From a checkpoint of a small transformer trained on Wikipedia.
Architecture: RMSNorm before each block, rotary positions, capped logits.
Training: a variant of Adam for these matrices, 101M tokens.
Each number is 128 + 24 x the weight over its row's rms, rounded and kept within 0 to 255. Layers, rows and columns count from 0. Numbers have three digits each. The size before them is the row's rms in percent of the matrix's.

# layer 5 MLP up, 192x96, rms 0.118, rows 0-67, columns 0-95
100:101110143128109145163121132188139099122121135144107140110153136147139121188118126144148081122100158128111126117130142167134146140152065128144121130129150131124142106130130113126183141120114118138148083147071071123095085105178128069140144098125109160130121124135131101101126151115119106126
100:131124159092130122143149138100119178124135145091129137109174095151103166073164131092093168128162137085103130125145124078106131131125173147137156134125153117143150142145167124104135181118133121109111153199113106113126124118175158160124147156140128135121126140121109142132138128095126116129
098:139108156163125162122085127110119116112137143109145116083127133176114093107128124143107084131151146099155137129141143145115155103152152110131128107117080126133107078135153151139131112084140134115158114096114095119113102156157158147124085116150129103121130106105053104178146131109100115090
107:155156142139129186133110143112151087161123098129117070102151136127141124114134134156111103162138135095090129142134092155130123161140141115091094129147147136172087119107133135115124164162131134133146115144080150086099123075166177111119145132112126141136113132112153116114108170097111139164
097:094138112157140150159110154114073119136164110152128123126131091115140085132109145173121157144165181118125133171141119152147182093124119111104148140107119145146106122101103146119135170107112134114111085134125129097107145153131142152124108118114111109127135152128084106127100062139071123114
093:150109118095148121149186113111083149124151107178117107137106105120145122101144131119141138100139156131088129144130104158086148096149090148150176116123143119112147146117155135113100157138113140187168154123171152091147158136108140097128135168111090141134125118128151083111105120121091134136
109:129132128092127132130132142107135141119100139155044139158096129142157125163109117134132087101131160152140127120168099142145162107122145119105113114104112156108119112104115163119076137081093094087108188138131128134148136150153150090154143105133126107120103121134145111117093140110103138079
102:121106092080138106119122090137100080127151137097122159146128158159122092145109087143076092127115152132102129143104117135127142122113119058170125159130117137158121092133120121159129119146130160154125107126122136156086138156100130102137137117108130142093185131138138104142122155174172117116
104:161116135178135071103137141097153135108116076139130153155073149112110106090119132116152135104159097097124118119164107156155098136140134114109163102115106132126096137118170129098107093103175088140143157117168113133121100122145128119144095106117101124112093137118112082158121129113111115128
102:126125145128095129139107133117100178093142109168171166135125136121134137080151154124135148135125175141144126153082105125172131142131119091147162085102163115144121145094109106147160130106133132169103159128156158139127164093158152124108181118154147138128159096118144122105138104151122110170
093:128167140101143144144131143129107110088147178086123139096160098145142136116107132082124127117124134120122172146120117144161171097154104151162134142119173128172131116139145127144098143119103118097139118130145112125167163128155104170166137141129103134145172146089141163116155114132063138160
103:100148154189158146099124141131164111092143094126119178133089122159108137100117069129146134113159136128145100115127186137137153088134125141141171136090152115094115144113134117142125123153155129128110113107110165157119096095106153124099123153124108127157115078140151113091149135138156145110
101:115096128111110126144156084092111119095125148159150165160093112119115124172132138128133123117124134151083120131142143148097146090170112142122127107095106125154132143104111065159103150105152085110153135145147100156141067118136083130094148133151135146113103149081125124115119091139151150133
099:142105153097135110133135113140142105139131127140105139088120123140132126142103159154155153130105180115131081103122114169121126118140124168141109092164146089105107138132086196058126137128176104144113106150102130092101132122135124101143128115129100147134099078151131120129137122100161102092
105:107148080132134104120125123104110072136101105141131096174111128143175154097139139135091135105138108122167166149084138110139145147097142138110106140166102122147086087120139120115146117131077153124160110088091129112169124114146151180101099126140152114119122142149130136168151144142108110112
096:113121108160133118157135126093122121110144187106152161113098125107108120107153091158118110171165126146103132139126179118115110147115073086133162088142110132127136129149123166125145107069143155112141119091112101141097081144097111153133113153095110164155143165139109134134126121100146118121
094:116089172149128180086137201113147121152130135115167090138139102123111095130132152195134137158111111123079141146122097130097127114140114099128146103146146169119124098144121145094128103157107138134156157115141119117164102115151137121133152111129136127121115101160098110107137137180147156140
092:139111146142124133133106119109110095143151139156125136148135123094111149145200091144160141134083125159102102136128113155127091153112127154126154125107140097115199102092120124090132162138168117100099099118140163111159140136108153157098098139109114135126084125099140140148142118131068127143
099:122120139117162140128134146148118103069135117158122176143150150137131145120146110123141161120131119109104090161142129127099124140155133137114163143118119127115159108106118139118101141057148075152093119174162115146121129150115130128129085124141110150156095169154137171122104108170110161074
104:134109125158132152169121138114132147107121087114156109133106127150074109092115152105146108152131110126125094099117149130124144112111143156172126064101115131122133160182138119196128102130157111107123149110145124126133134110131109140132179126150134123091169141132192101106109160129117119165
100:117117163128144148132136133135106147128127162119152132165152125093159159188109100134068122102123111088072143130170143129135118148156105160101103141146142110122152093129121171128137126100165102161120149152155095100106129104122146107111114137114115127120134179100078134118130135103170096135
093:073095111150083146102144118111148098129111132115108126142119109118116106173129154181079126124147096085107166128121136122135102153142087081104138150117116126096102141119151130137143100148130111146105134148181178122151139106098169111118087119077107137116127106117111150134123131134165111125
101:149159127158139165150186168093178125153100111195112155146086118129110102178142166137143124108134127136124111143108110108141151149111125162153102127138126138135127157133101143156162104085143138127134098152123136123128104123101149161123143094138161092101122106157135111109162128090151129147
101:127130170130129110139101123135165114105118150153147139095108113151131111187170096149152103144180077116123144086128115082191108142155119137156124116116100103131159124116134125112135104118147179131098148125126130117101130160151122156129122157128107131182116143115093088086123115111112129113
101:126140098146144134106103131138103124124088119113171081119118145130140118110094132106078135090145139122134150146132113141143148162172103167094166186170099176141154111145163174123098115170121140128133122107135111093116166160142133114140149132096117104116133119140165118091165137120133132101
105:132126135122113111174123146132130155165141065156091134124089118158127146173115117112128099150145165143115120099149179133120137152122113148101104148117094125158087086102137143160154110141158145117152102105124144124139115142102110166136118119141103184144134146084084103116116085155141111121
109:117115082149115137144117146125127157132117167142123104124153138157128105144115159157082090123124138145127096088143112095117140112114149167118145116196142138115144098185162117159139091133162105102080131129122139136101097143079139131132148096143113118105128109079128158076137133112121120146
102:170149086157121111148114125146156142164105154097120129136146165133129127134103126149142103115137121064125106100101105111161098141153116154091133122127157117146159128107143128149108127168150118091202153133076120137136089131135121107143135144085126119140115129101150178130122154082134141102
094:131101122147107138121102121140153126109140138144155136106148141190103104081089116136125153101149115160122119129114118157133142135186116121124147125084108170118157131150111127144158127101124148113125092095119133149143087139135104147174116146097151150195131144135077127074133121083108118118
102:116121150115142108118134149128136082139142131093133147147189118104139087145152117151106059147113111159123149153152135141139125147166135078095120141133104127122090133086138114129125166127132148099154111103095126108128118159131138101129116146096167115154151093115108133094127123131095129205
106:122092139111115120119118120168122169140149146148146132142127159134148095134122147119140145122113154138104121156096133125152096128115076114201163125148107133115154100154101159092124116148151136115093045104178153123097153147161123119113132111152138141112118155089136130120112164106113154113
095:108167135183128146144157126169103150102117097111121102147177110104104135128129147080133104200135155134136132162140169090080144123135157172107143112140144106106123139128147101137101166110159147130101133105136120119158103130111093121135106113103113116129102108097147111113101161118099135139
090:156099167125139127103101122068105128152134112133129135181099102088133112127131125128122126137102093076090118163132122145142143116116102142135111187116120087120121102115102152127101076149117146182117115136144118163105108136114125104138132104136104134091151112153085147085156100130130113158
100:151115106108111130132100167107102128128162089112119114131153116146095104107102101104126116166167153137160105131111161118154098132122128150104160069145114127115143150168128105167089161122093149110110199136148152110157155128127144110140162123106140153098149117110157121104126166136168118132
106:134118131115123158102133116162152120097117094155139140172135117133136112149151154123138117117144130131129133135179185121137151111123175097142121127085132100194110133131128129126165108117123113096141090125119180118132149176102115119144114139137116127138132086183145161169112113112187145093
094:129116128114130101129122167161138117119116102138147104150076137078071145112116115127106122149123111145156132117105090110137122168118118149087141113110064118144117144125124139153132162150135142070161146098087144112127087139097117129120109122128130119168170159122105102170148103104083143131
097:119120122119157160087094111130145158151145109123151111138142075105112099125072148157113135144117136126101158108095146148183144138113135160083118117114101158157104136120128116151137152113094129171122163150145125157145085176135095148114120166144138145176144154085103137136140126148154117128
098:126136161119122152136094172113106145144144118135105105136166183125132101119103140165127153139136110154105108128111126067138156142124113126147112121136089156130160124128102108091137121122123130118127107114069160127088084120074098173132142110131115137122167162120082142101092122176140127142
097:152153121094087109153143097117122114119109111161148141107132133123129134155148101095205083140110161154108144127098131141132144116113158100115137104110136150136165095136093137086150134106081111104105132102153088144133109129129129112152126124139121144109091107149154178134174172166107136132
103:095123123127135114129104135173130139141116153130125160131114111145163138094152176105116125095106151135134121098096131176119166133104152107164157152080107083137167108115115123148135172151085103117101155142126169143117097110125079096135092127094151140135110105157087135139129101132122136161
099:182083154131149117130098127086079149120156123124135115102173144099160124089107125123096109126110147148125121125120082088147138143150128122102147124117109114137118154144101156116087145180142103118115131130160118189129137147127147153118123134093143165085139162137134168126150129093123110168
099:110158125151142103133118115145119109145124148131131151122140179161130115083078130178086166128152156125090138130153154144143171126120138130083119100121126131152142114127113116143149112102111182163132147118070112124091148149118128132124124110139126137126162131147112107162117111111054106175
097:133181133149186139136116123095160179118089118173094160129127131146135107138138155142143108165125140127135131075159144119127125118120135135159148122102133110119155129120138125133148164160124090120108146058105134112093083126133153147128144104102118133145107140110057097110104130133143114149
105:152128138129116108172140142148133119094117120163126142111161180141085126108124131100162098131069124169156116095146142151138105143112076126135167138064128161160138102125126142111180132127127142134115110119109119121145158105176141131151120112139129082133085132117151137118138147120082140163
096:159157116111082111139105129110147116117152121127102121099127100145131111108128111138141131136114129106113073159133110150133106153153133111131164100121179161125126116130133176085158122140145094141142090136112080124122123129165107118136179131113173118150150141109064152165142091162156157108
102:143073120115103099123159106126091152140127117153091102129093129121128152146134205153137142110151125173154153134101129088151132108150126093163124109135111131163105109136178107121143096146139153138129133162183123143105110113100193153123117096129128130103152121139119146115133108101117117109
104:126133113168104125154162164114168104153089109146168091124085096141160111120203150135127138129159096149128123145156145108152133155126098138144112090085119118115094156074132103117126146142143172131155126141135150126109167122126149129111144112148138121126123133183162111105128159116120148124
101:137118088148142131141144097152155103106132114078141141157136114135113119125157164107132100116130147132146063109126130102094173127113097176138123128139151135124148068103131093147114078160108159155114175148117127144120137074133078122113121133148157144100102107137143157117130133125136088121
107:147144151137134141144118126137129118092120124169127111124113127161108124168156166110132177153125152077132124134106108167056144108105146165098132139105088135109095130144110127124109158088160173177133145141093187135129123149151115114134119134152127107137124141148096113125123109177145105101
092:151145112127147136095135172135154130133120121136132197123133182158136099117137133147131110157104110130124140092111122112127137123136128102070146151133131138168147155179132158118132149126098104112171124128110127110122094111130132186137088147142096066180088160127140124118111142120099113114
089:123164171130130076124127138103105184105096137118104150084144132156094146137120154115125097161127143138118102084142164116111137089139133105127143134128144157164157147151105102083138117157134131078117136081142144157106114122137099134166157142128099138104153126159119148071132119111129159116
104:117139092076105128116069129152122112144114140152127150139125162110166092080156081115139106091129129136134110110157115149155116133115106099129136159131148122144145136132099099149156140114153116151145130100160134161117147124096088124167160148061173141141111133119125121136151166128180121141
105:131121139109141086158140154142172133119118140114135137146091119128170135152165135134200113098133159144151163108158156155087129132116130113112146114120152135116144152092137138166127097135133106116083183156124151112134148143123126147117113091102170130126094157120090111098178105135164147119
099:110100125100065139114151138146128073121081113146123125144132117112085143134114113170090110144149191118104102130173110141143129154136117126148156091145117132155103139119098161134139141156126116122121159144125156095146152121090147180102159120133127118166093104135130118118076102102129130114
108:094137123107116115153103129158108137094123108094162134162129135159106117150157144127052169121168154105161130121102090140144133145130129148157139148106103157152141121141087114109117086156117127155126090151119124145111164113118145098113132126117133140125139123056118122083162092133097106142
100:095138091089076140127124099176160143121145092130136084120106114116100104119160110148128105112153153105106114166124110141102127116117139131098110131150073116101139083157113146135138115132137160111122072102113115141130168131130123135121155094084133141132123159164148119124141077152099154094
106:112107130126134157116136140130143108111125133142141117163141118124145140139103127157120130149150081110095148106129150203135117139113136174171122127138130116108031092100177150113123115098131108106141117119124103140112157100107143128144164165153131086119161160129121115080132140141117154118
104:154184138134123126176169136130131132109098127096107123116137118123129094120130127131118122136143112125115120135177117140151186153141161169154166110141104114151142133114119118183165132131139121119174192126146096122137111141101144102144091126127139137145126102057143124101120106140117113183
098:157149128113126109118116118077146119175113123122121168111142131104101119082140163110158106127106101128149140155084112127122132123154083104105141116168156120135172165137131213135141158126111147082123125159153113146118128109124119124117179120116120143153162095144135132165103139089115140136
105:150159113156117096126160141073135145091132167148103088101133116154149114119133133149105131096151115057108118131102129125095126171137120090104139103124112124106132114144145134148142138135144154152092079138095131139134144121115145138146112163094118144134171130102145128088108070113170127092
098:125110128129141117124124145134116117085144097149161101117099135078131106113144092154119114119136116127171127093116121099107104143125160145176146127102143158121167163162103099145154080121154097079100127097131116187107115134112108150111118128173169171112106122106128134131117160098145099144
091:143138114105152112121120136172178104137131147163119139108147102116155135096110159112104107116133132175113162156122118127083176108080148121116118133165136141126105110104123117175155137132121137133144116105150172147109150093166127119125121142174129097087171102112125079151124143139090169133
101:113112119129138136133118125129096139152149117089114114130117152116058113100128088112104086175160117135178106099158139188110132102115129163127153094132146129150161143128135174111139153106133104114107141096149140164135118124133140152147149146102098099160088139114096094135156151156141113159
095:130134155137118122124104118119135090108130163106138130127186122136193099121119135124129107173117104130122140139157072075093095128164154124151130150148146138134121134132102117113164109141148131129119113134085071096151115095134200122128118142143106123172152130151131136151146153126137111169
101:122108147131154130101113187134100099086123099179133131142104110133142161119053134134155109115131149129126082117086094127114108112124131142110111114087128128074138156139147120108109127084142148129128132101137117140137181128129123159141140101143127120129169113159159089100166132128155104156
104:131119066129132130154128095120145136103126132089102127123083105132149111120152143114119196111137168149125124124141114165121137125146101111111125103102152127113107175115136097115137095119168197148088084116127133114131148142150101108121109079142123101141137102137119185122147161108137135101
096:119102136145124150131158154098150131134120117117121106126150142090102167091146116185088078135123104140090096101161097082132128161128108135121146124130095145115121115161167114115126152166143113136189152138106097133132112117123143158117131118156117106131112151131125104198089118102153128109
097:107142115122147150150122113160139110110120063104186141161106117119133169127099124126130141148126137111135180134094093154113139112118090142116088122117074101089088119101168100134116143154146119147136112144161145119126135144164088104104164100133139089154135143095129097123136115093151109131